From a checkpoint of a small transformer trained on Wikipedia: width 224, 9.47M parameters.
Each number is 500 + 50 x the weight over its row's rms, rounded and kept within 0 to 999. Layers, rows and columns count from 0. Numbers have three digits each. The size before them is the row's rms in percent of the matrix's.

# o: layer 4 attention output (transposed), 224x224, rms 0.0512, rows 48-96, columns 112-167
# v: layer 4 attention value, 224x224, rms 0.0514, rows 49-96, columns 112-167
# q: layer 4 attention query, 224x224, rms 0.0755, rows 64-127, columns 112-167
# k: layer 4 attention key, 224x224, rms 0.0718, rows 64-127, columns 112-167
o48 107:479498361543510483550512480509487599532455488498553575497503458547467528477481460502387549457341470541495518447481468546527551496499592431508565521510555529529499494479
v49 094:563470493517476470486517639517442489444497565515483491590543505502443491524488451431431429544535547375554428516601610535563551474473465586424528418456507471477552538463
o49 088:489529485464365471607507501537533512522445463503521447448476526566481588532553618441435447477542551545506433532480554546537501580461598513503528482486544510477459518393
v50 115:546422519429464481490558410435568493451478467561526510582479500520488486591481601541529421553546511503507453529465445545460505519551438491470549478542377512469499444550
o50 113:442451515453453513486574503550553503533566485413406509489533594476526447493503486422495525419499482520539472564559457486510525508479532530397467531468474506591496529530
v51 118:574498558564465510521433503584427531478512606531478434422516434481509524537489517513525631494554422512390480481484494493484477540530482490478552522539487489554465518503
o51 119:499511518447499538514453511515457466507481458630572437416499509398492560431557423585513461537545549507531511458482529483524492487528504393504561459488462522455513544494
v52 099:477569560477560489494527556466436467538526549507532451466479494524458503478452515455506595489461494494503435487567612545476512510353474442555529532526587446471487495530
o52 100:497539463402427687371440560527526536559487438570603502447480562485529469478484507623593412556587441479504461569471423467506469527468472400477545470478403453505515494484
v53 099:391530493406542548486561523568540475551512446535532529501534507444491466440506525520470422583514436471474420487527472518524454494535401469530564478485526532508467466440
o53 101:452402572451592528560373450530452470534539559503475551515566514486463509484502455477571572465499484459491481564526515457519565479491402511485567398564483500545487542586
v54 093:459507539607496518492505490502482486368531554541534469480510551471488499510488426456508444519451560515446622466578559492492469554409468431475563574460537524557552481450
o54 097:557492499529484483489456490568574484440511511435493537615496465627478528467408515567447429567523497394538468483429508547501497573503534499544524516416451548531527497516
v55 090:524473510576493644508520551464490534537471503523472448527419422527496457507509470480528400538484581531436534554580445469515502565554487530540585523486543566487477508532
o55 091:467492481513401402514521443428503496449500436469472553519460469505478484528529499467515557491509478510505537450511594490433523327572462454554520461416581535546527501533
v56 101:492517420541439467510489410460545591596445514487538414397515529486406483520518533444447454466554502455544485549513573544431555560491585573544459614522422518509475560444
o56 101:480488523526513513519461517542375541530576557548506430498482497504428591548491541475542503439344509444499553477496483549572455543490454540488425501518445492490480489536
v57 099:519498448595483499475559568496367434442507463498512510581612529473465430516458462501539411551551542460552355596592535645537515456468455583529519505476572480500503425554
o57 103:501543541476419523542387415567534466434572489517532555511442591518507490517456567451481523446577508468468476590500524456558556518460465540507490463543512572490449541505
v58 103:556510551566607515543527527600472446453571534571465386519483476577533453542478505478532614426495471603466462518545520467587514482494428440559477568572525459424465519541
o58 107:549577569484473565431456516481435426500507426517540463510443605432555470420528509543633402588708488480548480502505537405475475442528460504497506493452415490506494547505
v59 089:389529508472498406520483550570465492610529516445505513546400457440467489512474488498456560483460504653535484555517468459505533426539442463523471469475481407461534482446
o59 089:529525555513478535561572482517524473499528514544499404455562524520563460459482600530646476510527533516550535525460514609419515562504572569530507433599453521497513457478
v60 091:420518459474579587496515580528449487556598513558554479580409519555424492451540463505467530570567504601400465422576502437507426440475481546478500545425528445472497386576
o60 094:483535532535443541362501472537477521365470595463517513468492508402532503508497531473464500510567456494455505441562583508506521538554428477509589522513519493504490535505
v61 107:516460469487458489561547604475543493542499577518539527483525456601431515543523528531400530429513487527473508627512536524630521460558529579491431545429371411417502582541
o61 109:447565536531490534465597525470388459550526423487507446479447575535508502500469570459553431464453503535560487491446535440512488495481528439442492518490510510506412584431
v62 094:465461454609462446510474429542466510413492519452467534480560508474576480531512477552524503579550418547589443551493384551432476420496484430433478501370514571484507497575
o62 096:517430531488498449573502441558536548530554540510523504523486527414554550544508487493526499470485510481418613501450512550514564510535573556578449516533468549496497497529
v63 117:405554479504532488504503588534481599501584499504477578461480493498515506465584511565489485473599604431442464391573460501525472454524441436411427528488448519484516568494
o63 114:530505529554482416507527504447447508482512571498455388530544465432347572453483498449426507470431502539487524453516509498493433522534618534566572501448631478488473456448
q64 111:487611512490455508488572487534532539482442418530444465545456502518582447541520528455556409426476548561423557443484543596442449523504564564645588414538463536513535490577
k64 114:553543407510485562521527554487548442477493507479499495515524436528462501545499525545468547522533429569515469470544512380521477478502475543474448484455532537510488571471
q65 090:466516510486461506540509585553553434487452557449475431485436555452447443605491461475447601499522488463490525525490450433519467497544549429615545512602563459492497499470
k65 104:493435503532444452486548474525534628621512510483480503492487484441584527492514434561628522452482509432537551453515454563494573459521546471489370499434480506490484515500
q66 127:500419484532521487525493408454545438513475531526544542465579552457481588487500478534405532580495500486588570576487563535460499446462449481450469566413467523576441527472
k66 108:503560425457565567467477525550482373470535531507471474583485518576420468476529525491440518527550472590488437458517505442442418486534462517487662486643430491513533473537
q67 104:416594528509455438456502484533515554509479528498546417523549458572533467550485533419542423414528477594429422464422479549418517545524484508487628446525540542409513456545
k67 115:512483475491494500541594491485493489521480451590534538517512443504511524527508528435472442520517540485452587523407489498543564507430525594543373530423560467538469490493
q68 101:416451501522576532504532538462497448517525550513497540558516503451423594499518382516410488560515498507549559522536510596508501416485536468413522523474483502587473567558
k68 101:546543470412529564495480439484481464558467500525553530496463536574459495571471506476410547598526517528474500526459460444476451552472488531524627543548448537470519465528
q69 113:490503482423453526485477586551463461492559564499504481543502397620509438569514557479546487440504482556387453406546472484464501502507506470511471473528543545418545466528
k69 100:419540614525481440475548556464463491486508500599462489498528468449501585445470480482605435485515524465505532503509536554550591444477528510493373472490585463541499481491
q70 119:474541465471462479440466580475546492456490587501514481549542431517600507464522556515516487494508463522480465391447411536488517526456562477480558443456595535472548415513
k70 093:448583592504501519465513472473546486469493477518468510531533470462576558418458482507580475441507563525540486509558476570497614436515502499491454502552547504518529511530
q71 130:553460506468538507487426486457437483506529456420433625447500516475536526475569426542531541561510428402554505477554559406505441468471456424448505524476441520609458569386
k71 106:589542493481548577516478429513532434554531521478525453476453477536396442496479551434469572626452496595494414486497527443494444522478455487548540524597405507456555411516
q72 095:478517600514532533440422521490499435420601489453482510455393559514509428406499553566422551474455460483522465454529393538486552562446521460433486457519489546483540419575
k72 132:537471512545464496518496511435490465448497466551454532552562412499532500487516528406508436481539556558570515512531545486445494576516534563464420493609521459557520518593
q73 103:518534476561483444523462429546521630574475438525490511526494492491484518516483506528598411450498571486531464572422570527463506510552464530496521540516499483521523575524
k73 138:535441381530484590475474540520537505493470587467554411520420612531491461512563427489474454504441453490451537454513579533544427512436454528512515462406483434466436497481
q74 101:481497443453453427515501402551500554605452482484411448574534486444441556488549555498535448476501498484422491516554498507499508566476432463557548548514409459540496559479
k74 122:497501501508545503488524436483484503562423484513583531454363521561478445519531534560484517536493434485507487459551466589591438472415483412614553587429517512466471528503
q75 108:535516511488427511451597523566387437465491604575488437474525509530467589585454474527478516457491544587445509463450523495479527451528533532514501418548443529453567506543
k75 088:495473530472486467395530447494493516539525558498483580567465455506479521515469523520494564509383595546513485515506551526433580481543550526438603470565428538485602529550
q76 104:642511402446456438494506419469514553541487513486448468540554473435513575500486528533455434434403516425593459522517580469496522492522470454518393570485438460518491563408
k76 134:484527512594553488497426460528608471496545500501539459537460489478465402512536433426468488500522472579519463526540582508501456465498537475521646517472484486479543488508
q77 110:564437498550515519493487566534484568392551590547470507456506489516494524555535396536545633529515503568497510512512512471526470415512453497457514462483451550457452453452
k77 112:525491544390492515498567461535446512533499522518506589527549513482467506546459540483478537475542606528515471484453477482466562465580530589464551531549337582519549490554
q78 106:462543445444443497517506478510568489555422479472492528551578435424542567510576483512483437390547518482501468473476447440395575562494490495503538516496520438515496624423
k78 106:548541486542531519534491411514510507637432518489588508405415459492559439585493457483456533560476410482496500531456491557548492522441565488522523556455535457421497584422
q79 131:419517447454454406556441525494510534509489571507580456428490455546437481543556517489537443442515501509456515514504469587414599477472481428494422581470453476465460554470
k79 119:467514459492544478515545445560492525543560525543581560412360523544578428501466468593497463531562511404521588509536500543646530495507528447595517603389495461460486583415
q80 155:476551442516420535528542484471476456520451530514523431537482448520586506618541427533483464500510446495505525486483511574517424440485503520595596464469543463437469558480
k80 116:465476488464544505499475514511582496562449558545462631438438455516587543478500516467472456574509572534464395437435417546483535524418468474460465524592486549560557555579
q81 131:521416523522537482525444422442557456477507563497501557499640569466435578456484484562434557569486501403664533589501522484533487456409462468416466587429488494583440537421
k81 105:505582442577462488504498505591489531541603567469476436529524560564440397496477499587515591494455453484474447443443516440461540493582506509531544544557453502486491463476
q82 101:465573590472424487486516514469524483463499558568571435487568438554562511584505417486461476472575527488527468469468444496439527437518480578540502484422507508433570491418
k82 103:525483552419559541485467444506447481500424407544534603508569501532541556499533497441451470523553555486404548569486484550507470510554459534586569552512461594537488457512
q83 110:513598474517427513459570487507484589479412415465517483557489486538601506515496550453559450500453450489549497415442515494539500540462612512649604456535531519426591454560
k83 092:428485559607478446495508468527560557531556499498470492475524539425583559495509471558544413442488501429487593508467487551506540498535521498504437524428572453625464589479
q84 109:360569517486428491462531649474497496512497578448525456550461460573508485582496521441481413466461496550437425391471443599428513435551501463487534451499487505460564450546
k84 103:485471514509485533477592406555504520548480465575551552456594489485652536497462471508481489475516637475448593560538480543539549509572521569560428553426555546554483618436
q85 107:585387514430511508524551366572458483506459455508431529466529520429508521501506474489597541512509519567462516572565562457510417485568488495522445544494457515583428561440
k85 120:543505472439481468533509549460465503552523500503450524489448414524382465462512530576508565542457431508585388486511489465508502477478548424497506464547471430487555447558
q86 099:567507512553432463520568468512475531474470458550531525553514445490535507595511467468510426449556577510416473544500469502503482515516489543561587489461527514461486569444
k86 111:531533441424515493494490423572518552542459565487528539516434545469551510553452444556513527554471432506525485467376454546481480464481542477422520496530470445481417538562
q87 114:444509450503492469458537582445555473444554566517486519509528519526604530461576458550372470404548544519561498473535456601523447443470463591395506443406461519519493461493
k87 121:447569486471560587493534467554535456521479473551521559560516454456591531458469415483428553510549538473551512487573435408483447477468510512446495549566492538494522558465
q88 115:452540476473508512457524499562524487487550596551508429519523461503582481462466502548521547502514447514525455444525461474482550534507583503581500448525566461425503421494
k88 079:447541671530529428462525542474534498426451478473490491498599489495510571483437506580568519421478553556484519508538457534426612378527527510450429439524559540525533483548
q89 101:535442501483514464537427404525502511553486422459442584505508502407456556456524522458457516488563522401481554521539531388469512488529476410477503607536387477583485602413
k89 077:587506433465500531579461472488445519589504459493526518387432495588489434531531577506461513511501393443531435485444470516558401588453492464551511562406508473464493490437
q90 101:603453519525509473521481464446534541502504422463486531535509447418508462489483450424510493510505549484509462622545602461569461496542520549469462501463500469559493616455
k90 085:600516428507552531555419508546529543563517440559457530416435485508545454543525482458487468538571459464578437509490460478551407505475552419517527482453473478585456473444
q91 087:545473489511489474557451458538478544504448444490529522583490548426476441509537452498523475431522580514475490572522442498535476479510492459521510548501425524605459520517
k91 110:588489430559566510606484470514469574522500481454490518452447497537443408568538525490480511535433429482542444490478528546575396565479519503498590498430498470498440554480
q92 111:523461484513530499541488446436595505534520455527506511535500481556473476487479537492575563692515452351551451535583543478559413495447457435555543532490532492583490511420
k92 083:443499533492503492546468517520532408453508461534471424437597548543470507477513503467532475515595514403487440463498438501518438483413496447616465508496468517583442379471
q93 109:545477454472476456454491520454545563563481430406556578487505566404501481532528512388530468487473463407518391506559409515528539472536453420595576488487510504526452482483
k93 116:596513500567504459489488556563552504424455498441533505488461548454488514512480421453459457493528454522539456509550480565575508476559463508468550506496543464532479495513
q94 106:478482536486499490524501479544501533526463500466529479504530462460418491516466476458552470533466512434514488499499505510491554526510582443498524482516487506461540606443
k94 110:546527546573515403521451500587463522526537517469534532421407521460536536529476505493513509604420512397531547511406509565565566537519564473510568544451464495526512476442
q95 125:533447509421434473482486440450563504559441437406406589493527489435508523499523516463478518509520517512455457491483491430474543614521396441453552429519432484507511508520
k95 129:622461483517416409545426460456568477603493569435535567525425430444508510523478526421456532536445402563468436491466460499476457541532444541449591500538488523501573465529
v64 111:464521514472506475503483571509525427523429508424519553535570542541506485476435497568404551517489586436470463501448481514474486462412489423528576540469471466504514514545
o64 114:489541450496480462577487524457485502568465513543537444528475452532449485531554480571530532458441420472513514489447458497453391423496415556484472522557517561513570521521
v65 115:559553447519506489522509533514486527475475598517505506521506483466338502490515436443449529451456484515439428530608427482530494513537508525502451500525409523491529488371
o65 113:408498561527468487502463553489546480540502458498530459542537567531594523425555557525475462501470487420521489470567519434488412483372501425618437494551567380600469483547
v66 117:450489551475506410467478428487561488529568476569537495540531440468405490456466444548489509485485548557521403519548614556511535420407531523496549553537606533459501437638
o66 116:560477561513534552515476505484479564489533576490484499516510501437533521430465546495541476600405442458538548517472465452437521532548461542512405359477421588564545475545
v67 117:522592458534543445495486494519592474545497523514555434473566527405383494543501620454437488510537521515485537437466568485445486489546568520548469303531473525496516536385
o67 120:454451524514474570566462508489475512483561551523454529480507533529564443473547487506425471502500595474462589531487517453512372551497542486405535534536556475513512460515
v68 119:446489419443524460487460505498623513435502499495489541481411612475497534483497476516548621429534454520426505496609557561500533494510473539388482535450524538458502494454
o68 116:498569419470624513517635569514516424534504526469486505405474500485514476553460492482514485595481500498539463495490499447565532494520555456512475588434504430491488548523
v69 118:506401543545540454489469471508574480477542586426512495408504605443567466531498561507469535444491496473557499592449555494437512476565573517477498415411490441505558458515
o69 120:560531385487412536505473511544449409497504456503528516625471578598522404557504499457556455523648476454514415529531459413518412509605499522485514542564496540539418512469
v70 119:398534416510473551505468474478471415547483589356454547505511435470497545515499392521471426550530497466625466575399487493407562475392509448469570426450537416451442560451
o70 119:500477476461542481417619446550489530488499463497484438550438502423458481513467480543526572451512474430485425481485451543547503513495529418451479500436461509555471494496
v71 107:543420609542517473512526497582510433519501552548463436450475498542473469495544425485509493445512551534475518465471478407553500489560485539597415501550649444495520361461
o71 116:488468457492465581373420563462506535529402515475621503558523538564486479511553439467558442503482506467468518442483547487452412501523361498550530382480498455608425434446
v72 119:570540504497464515531444414514500498522571590538390429473489494474567520527471473505419516528529544450523491470451502520536438509468520460442506526505511424570476488560
o72 115:456540573477487578631557502600520477473448450447601445534466499561551494396434483504492506438547520533465544521615466576439621507508438567550442601532565464547526442485
v73 111:397409554491469503508586514443404494467466511513524530590573448520552489458481522532487528545437490574370584433601374475516489501465447592590563490443530507460501529428
o73 108:494567435586557518306413550532527554503517462525548460494495570520487506536524507559494505497467502434528528485486545475438478494519419467502405424589450473519507469498
v74 117:469513495426532430499542564466533521536506378502527501454515604484518504531517512525519530527450491513548463482702475528523479520558576592591530500550461540505503386495
o74 112:489487443501493552613486465444471575555625559481545509508435437459522616510487540548557445504482430499513460495478547482547495388387484439449467457595477550498502521507
v75 121:459508518494480506506457494470442525525502642529493556514455685496567532467491492532456474567489536441498511418566490633620462509449494536545389593480430567559489450494
o75 117:590489486433374505479556415576488546583533479545403496559449427558446521499521544427575521572522525499495476442474456441487512532562579569465475537518503528512564466519
v76 115:505482524491535505512431475522462563462532514413475457541509536561578501519447460539533531485439483497452488480497474462561475565435513579519363595434470526457456470464
o76 120:514527513499530604465461508468579602536494497509596557488422472458456542361499518498489580623547483476459459543502516539443579487501479470461454474589515422583546393475
v77 121:445500555552539481495534456502525565536496541539505518449552518534488436497516533414472576524563562537495483554515477488505524514522496539563457475504519530533529574534
o77 119:432465517513488514547481609574496519508496540560602481524494520549506571477515463515432501500509498472481535480502552520450576435491492499521474552583514462520467445473
v78 116:451573492445438521512535524487354501521488611488495515528463468500431503503502445478462535514481542522571516413615442465494498492484502458528502669495473539500475455504
o78 113:499480376539475541400524486570588559489504440534492553473556486424430602527514567512533513358458474483526444485447471597405543518496553515455493459575492473509583539462
v79 117:483421567505477445493484485464426498525505567558485571582485485484519559442452492494424521502489521456558517538586510534531471472435560522528478521503589513523502463430
o79 114:542589484506468462478513487439529549491515509437477535547481518503582488563507532415557439499533441492539482432436469430472543537564449608540455448526553549532547561477
v80 117:533486449423450441494529549419517484425491469515478371457474457536375467487519551535488494589536476560391533453493508439497504498442473570416537429438502508552441497484
o80 118:531434511525594524414492421537497535466435484515456521378509516395599585463455455506564519484548545560560577485555602580495510553525506607500454533603561539483488456542
v81 122:509468557552547535498479530523486516415373536505516519493495538516437487410521475485435503573516572510559580436578613466408496561548424486529501517541412575441553532421
o81 122:417523430465612469417523530537415547494496483547445509521467486443419502506543489516465471505492531592513544453470487505579406512464582446487500495536511449506564479549
v82 117:651463472523450552522452481566462487479469583571495556430519537568559523447481520475451415579480474443562513515348585579477541503513591444524596477541563482515492493580
o82 117:424485460426436505472512518526436428476518420492523398565523525593495431474460491503543563457551488545536600434571400450579355560529358462487399511512568515481544469514
v83 112:437441609505442472506472464460468523442536432556498538480554572432418529491529468522540470431586504517578450521389525567570450512514497533439577651387470488475518461554
o83 112:444566371479484532437551539591488450531533585522628567506406511585508489551528600403519506547477425499465392545476416476534561493573478432550535477508471489566503555478
v84 124:448474538560502486513562446542528393521529521630460404406482442562506512528524462489487517511559464473527539568428483555504512439404488538404582479446488422525502497507
o84 124:496526440507526451551537413482513435470480550356521536476469488509403462500458511463598513548544533481478401494452493500505553505545489539532525496356510506485497551496
v85 106:449484369529503517505494555519514477513478535495460455524545444452443489492528464523431449430512479479514452524452591483481546540510445610530482462515546452501462569460
o85 105:555466573555627509551516521434469447489576479578496503396553463573453530560478525434488489466573520495539422462505486537454453455549529459562510499484471457624518515445
v86 112:575560516385476515498533563577567389504552465500487477516501446480532455485542579527547522400522443380510587517520510545483541552561470540575526565495516575491542467476
o86 113:504498518424489490675498554386444499459507445430462576502572471543385542409571387456526459571532555514477496507526542426510481503354441543481479392516387461407452451507
v87 115:565489376499434406496453577558580540515416318442526532488483555544519525494449555548548475484496454447503506471545498547508515472333460469426534522446620556482458492414
o87 115:571523487503508477592510396445466553474530604488442472449484423496472530543544496554595468499519494547504582458426564515450538428488509429523466445503474517437482551553
v88 116:538548438453548469484517599460588436588528454500456543457540474551534512552457552499604460468466489497472475520572448445529547530514432446510464520502587527498494491322
o88 112:493536647483539474670497553515484592530482608456568596505475440447533556470591416452439515580585547501435538486451572519480546460417493538475471462530531497447454516521
v89 116:580503536498494538491468434507414508621586558458535497534451523510448484546467546561477482520536601462582479586520566437511447520554598494614506485470568553441532461504
o89 118:558505405492471485580459440513595505436541509526478484504493446499614453469501478510622462448550495421525525485486485514465483484472443490478672425645554595598441458481
v90 117:516453512413516536510537483492499478486521436505494489495480550457458493527566547552566431488547454485437589466403512427530431465496485523512444494442548511521456535482
o90 120:449505448554595534503509506436548465548459445437564456483457515570541456482538450406514572385525622485544445558495565515504520526587554406474621483409576475518418440410
v91 113:478561474475537477497454507519535418555532627503487465461451496495517467539467553590501491467457564471409515510481364504420475505407495484441616523451433519529514511500
o91 115:577498530580433527467468384627489524474406475498511551504606436532419556416504503553594466493595493517485447489489484519362517500488527571462541584559512530448424488472
v92 123:430524517547541525522581465424471508520508603512467484592471527500564505501520435599644509504466504542465472405553382583608536505524517408536467481516494437568453384441
o92 120:521508664498514493416444498612498463466492492445530492521415503489515451454462522495503522530467511456365581511555487499494594508531526562500517538492528528466477469574
v93 121:508575556424471438495459559540544580487452421449523482478468493518427461469482489451622498460455551531564615462542572448500480579516452507465492564492405519500526536514
o93 122:444458483500564490517511434469516528479493541563608557459472472463558573489585479580461455499430544458511461508409542478472475426512508416493535484546495489484520440496
v94 115:481490441485566401510489514580508554471517452521458531518423388509612524518445492456556489449457542574490593423578522493594491445518535459458474471478492455577495480544
o94 114:369532646423510561559475505483475553494491496516616533505461537558410505388506545511480433482455489455410541454438584537370517439563511547491459455567499489441541439512
v95 123:521470600497483518520462469476504508475472405505475519440522583584513524497532461589506437573464491409509456482509378576594485505469450441482509592559559493496488483470
o95 125:502579508425456468549468517567428487554402531479518487571445495569517480492488492500523520500515559553528526507548555433472491495514433500479482437449414487511555474504
q96 085:417538487564479466521500626496480557461529449582516459494492439565422472462547494499564540490499530513543564486477479476546473440555505418502526466589487535532473468536
k96 081:414474472556517449518517485483450471534545505440575549414407469395504550451468509388549535566542551533554563519500487438468507486527545548579406503607413473514480481438
q97 096:561554450487501502444457499519570435592438550458525495516611463473588519520493512528515557456496513549557447490552549477404494510385511455511543520403474481523521491458
k97 096:534498462527498605450512457541491499520504565484489479478532488517467436581500497548577452482430400578619557484536491588579431533446472464503529506493495513538510466505
q98 073:519447413458508525549514506512419492468530369622540503457515627508501467459475424446511497571415489480493451462597537480540495527556528550508538475497552514454478537566
k98 084:543548595550503391559549564505418455494538437503531534551491575450512549433492495562477486404514479553399499473549487437409534581506680463513444450538560517512490487565
q99 076:444510455548539511555496508405391551498505372443541494479534514551544485600524544449493502545543533492529520509467462411582498484564490503498449526489436477422488567507
k99 087:462551462558460442544591540506506502516558436505417581555502611495545572483522496482403465514502533526589536470533389420419524444549539510502456451518503475463444411516
q100 090:491466533535521546543482498493369449469564504458458481409517450533415440569496510470569448543462420469499447404557521457562592472597538336549454560532469478423492513532
k100 091:460584554526485477543573542468415454547550456528405460431556414505508545462491466550503496498509445420542403438518457513570507529468454507526399524482544453366504423551
q101 096:455443531517513532526560477485501550483537393548534507507425446472497457479512385556468554544403475490507555482625532550458544518490546528570520472514525479521508427451
k101 101:569523524470446418488554402437420508553434326489549495542433536510464562454492465439407497456458488449531480450501465579451540459450590439495488508498490582501520441547
q102 093:407492427465584453522500429589508628425471440499569488581466525534438462433437587544468585566479490482554524474489427476554557446562567512606530544483524462420414463575
k102 104:481566539569469383518521569507445503541473421619385513452461565420515591401525489442471479471505514430544517455493474425452488452402578510491462497510500424486468453445
q103 109:523456523413506526487422521570504484562499632486515505598511398476573498478491504497510451412438584592472516503480524543546371505562467541452578537508446501526479562426
k103 098:436492443514532536471449462558443398466571608525548534540464468521537425536450441552466554497579530524482404528489507494569498456519475397488439500488554478482428595540
q104 101:596552519518460507456464541508530415547461554496484453579507417541528504419449542571548511471520546477518474517358553403451411493478581440452534449561515476512584455576
k104 098:589406475465600606465384556478508485499417539492520555479451564425529389575524407448466434488547529554511482490444508494511483521522462484538591509510434535531512476451
q105 094:475506487493483471469495498561580396456544489538566423508510522542464512587460558519502565532584481414485636479492465500572508389469573457464405551588489437443529483466
k105 104:501426555397507513499486505432536530522499483473548518582493539465442455472520513509490527572468522579360555493436520589498464532510506542512531500503461473504504497521
q106 088:525411534415465540569420492569553516542511541402474575482460546444587400481555484468444578526468465489457450548495474464539531552574515499520524505471539503473509521453
k106 094:495561551572449434550427561575538555550528491447460611549509509463414512525538511506469403454480494487443514523499522464606471391437550437464471408550500446541498548504
q107 110:484582455543479414468461514419462494436545468570541376558398591558497540539465475506600451561549483545532564400518532553446452499459501480509492459495536465496537514530
k107 102:453496509485444487438544435478454478469488512528494490516527522558574581431491542506499563407466515482471458474510493403481408468415568499523472413452457543536569477532
q108 100:422471486523489527511592484612554547489484429458424509440657457464490468460498482458553472569506474461512468507519401444526486487538498439433524554478385508578536520413
k108 120:483522451530458437631470539553562480528447488491482533553527481432626535504528452473443511421529519559364438471483476504527485426495505445509528542529518442541498550484
q109 091:614481502431551529526601566491601507479510473477485459545556422524569414515600461445494546566573592485494505466539543600501400500555532470532535436475503507512506481455
k109 094:452392493506511558522524543396507530520500447441524544546480562501527467509543580558423572509503427464427428513481460471557442548447536520502482453493491500497478441547
q110 092:532501542456483519495421546442499501549465521469465556559458523494465566511512596601527462410501444504460489495473570556445594587478452566571479596511658481438496551507
k110 088:514497513469496501488544475504502541484505551505540480441442457489416512609540520549554529543515540534556505509500537580421574506518458482392574501558457517464531564580
q111 096:529523514469473508500513535443537512545438441481496615530493533424491515500513592543488448440497401546384457512466548424475572571471440557493474609508602496481451500452
k111 090:537546441485547525491588532422467523484514541502488513441417534505493504624555538517519530540576558522560531506483498642436570488602367468441612515535485444458461543522
q112 091:443500573530542445552554540624480434412492437448538526491518484566483523487465550526470519555481553429447537525457452441448565446500509559537465533480498458486445581578
k112 095:466522579487538419562474539502546430521520335461503520485468469478589561389534506513457465503567499380405456468503477454506532453502603461516454468514497546468498484479
q113 087:518526452557458482492485514512573492493495517556491396435553560534540510499469491452500418423611510538510477518563460466465545494478575458455525478480481471469562461490
k113 089:487388451521565594450500561573548463470501563468539508466637559434538372578420500411538556554489531559469484492486536433525491450462564502460504436587403527576521531513
q114 091:492487459534485434602523533569465514460452447514531482458477464514460467494469485489490459567478529445531607490459516487440446438566552525445529555515450515463491490524
k114 093:480532513548518420588534565513471409477558389557508568531462487533479550332519475505464521532575548432499426455454506539502507471463424486477406527478594472468469470427
q115 098:529577557428556547448517438492592521513406499465507519582454509489494582473547527562420517415431452604564484493424502439426511532415504551422499511487404461541559517468
k115 095:527446454478478653433507460533501491501439580500426428448549548467420465597449549502513442537423453478539566540554510465575500555465423552427610482456517482440509526603
q116 101:585506532411543489466485481465474439595407471406437504636454520449576537492552483537457536432455498573509432443417458441428595497524460452484482473493570479490583451471
k116 106:551371474434548582482531461577548510430395599454479463524508517513527473600540514512497400523474451530433565507491563513525469562551451534436565473528489463484521536513
q117 099:510423516542504446571458410547503464486505515520580439461544508438455437496436516546543486608443514559435618457478529598493465556498501537449542559588457489510467477561
k117 104:559583586565401402557470547548525430554575302555503519465462527544473546427445512462394515452515485422511508482467534469484518534531592486540398457531498462460518460494
q118 104:481436441488567468503503550471435521482444508535562486502488431489488446532505571455516511606479563565523562529483543556487420455555418513455478495533450472481402525520
k118 102:488653539571472490491466549447508452505588513525484568493472482590426531510521485557457569445552545531517455485544473542626463454483490471563438512475512476472505507547
q119 103:493531467523511525476394501457510388532512500533501455547544496517521490486477563488555516505482537530568505520454514485498487483468460526480503512465547524388508572569
k119 108:419554426526557541554486546471571514499458503486504466511585491507467554600536514542544430521488448519452441518491551548535555534455486571474582506498532443494493620564
q120 091:364486502592435496491438552445508506445542519492428580511508477576468538505516490437487482528560466518623568470511475447431543489487520426535474434528488462510545555596
k120 095:484515468498457480471574493577481534418479466486487419485534462436504562482539444457669555503491487535524597505531466431373548527429539530451483524519467524555540438497
q121 111:473503550545462483472481447542397504408456481571546555460340566522462523426510426529464468472468489494518539481490494453516517497423575514478480410506564458460506450586
k121 107:547510558498456460474544497603414501506497447545374485462494524491448518359497448451539460478528544464558537497525472440450482485476543510529476490472553548535527444455
q122 098:564554448410581551542453438552535448468480472464563437551475546453530435538490513533447545514449494510396523557448494523618345429445508501489566507505469548516482488478
k122 095:533446478513585539589433531467522507551498445433548598550458548426549417436533489486372376536497478455497453481447432525548468490525448461574487539420487484515425486428
q123 097:534534552425446459479391473466445449475494521491495560454379615510485479513471470574440525442493459480486492510477485511470571552498479580550396442429648504406503507539
k123 109:484597577471482516429488464559512542504493474560468449442486499519439511502518514420604460537490562553594621479526524470431469507532556485450515491508504504550597444502
q124 092:555466493404598557531516493455599414495504481512642478578444487560537416542552572554478555571535518505437497482511540569494384484501598466542491510546621503435493486469
k124 086:504423543439498475528492550402463487508580445453503506504425558535503429475509566522356490525523432415417459490490443504494500516491443503515434455499480438492439455478
q125 102:377570475572525410491495440486426451433483496597437481467500554566410501518458381467496489471508500483555531498484450485530455410476447498466441443482479527466499465521
k125 095:455529549497540465508508455542549482491544436592510448495518463573525494375461504536524516484482549501472578445558508448525460523523547508600451551460544507570491464445
q126 103:498419513533398487512470538521433501507490570449441561560570472462406521431450594525500489442521462415497535544440530564521598435379381573491612558477562494530461485609
k126 099:542549512539591445499584481480520430464484502601585458517404389500400546451471518525477565574485573507599488502426580593482550514549460453491473542540466570524519518495
q127 098:576458522403495550482522525587614445481486520512573556562495459452549432529540567469411575532490519544450531497551495404543468500480613512524557523491508535518468493447
k127 095:450436432527460522459543562477389566478537467415417571551558574453506518530527576503432377494557435410549463591436463512543527436519432488480504527487525455451464535488
v96 092:524414390655456468511479423477482541482554575415519555473534431478545514524486366432524519433505477526491469550537543483539493514424523508511423447488487498495479494492
o96 081:496538614425534604380519503467482443484455550616467429534461481485539417486485572646502443549484559409475502504490482465478504448543427484479490523482513523396517514557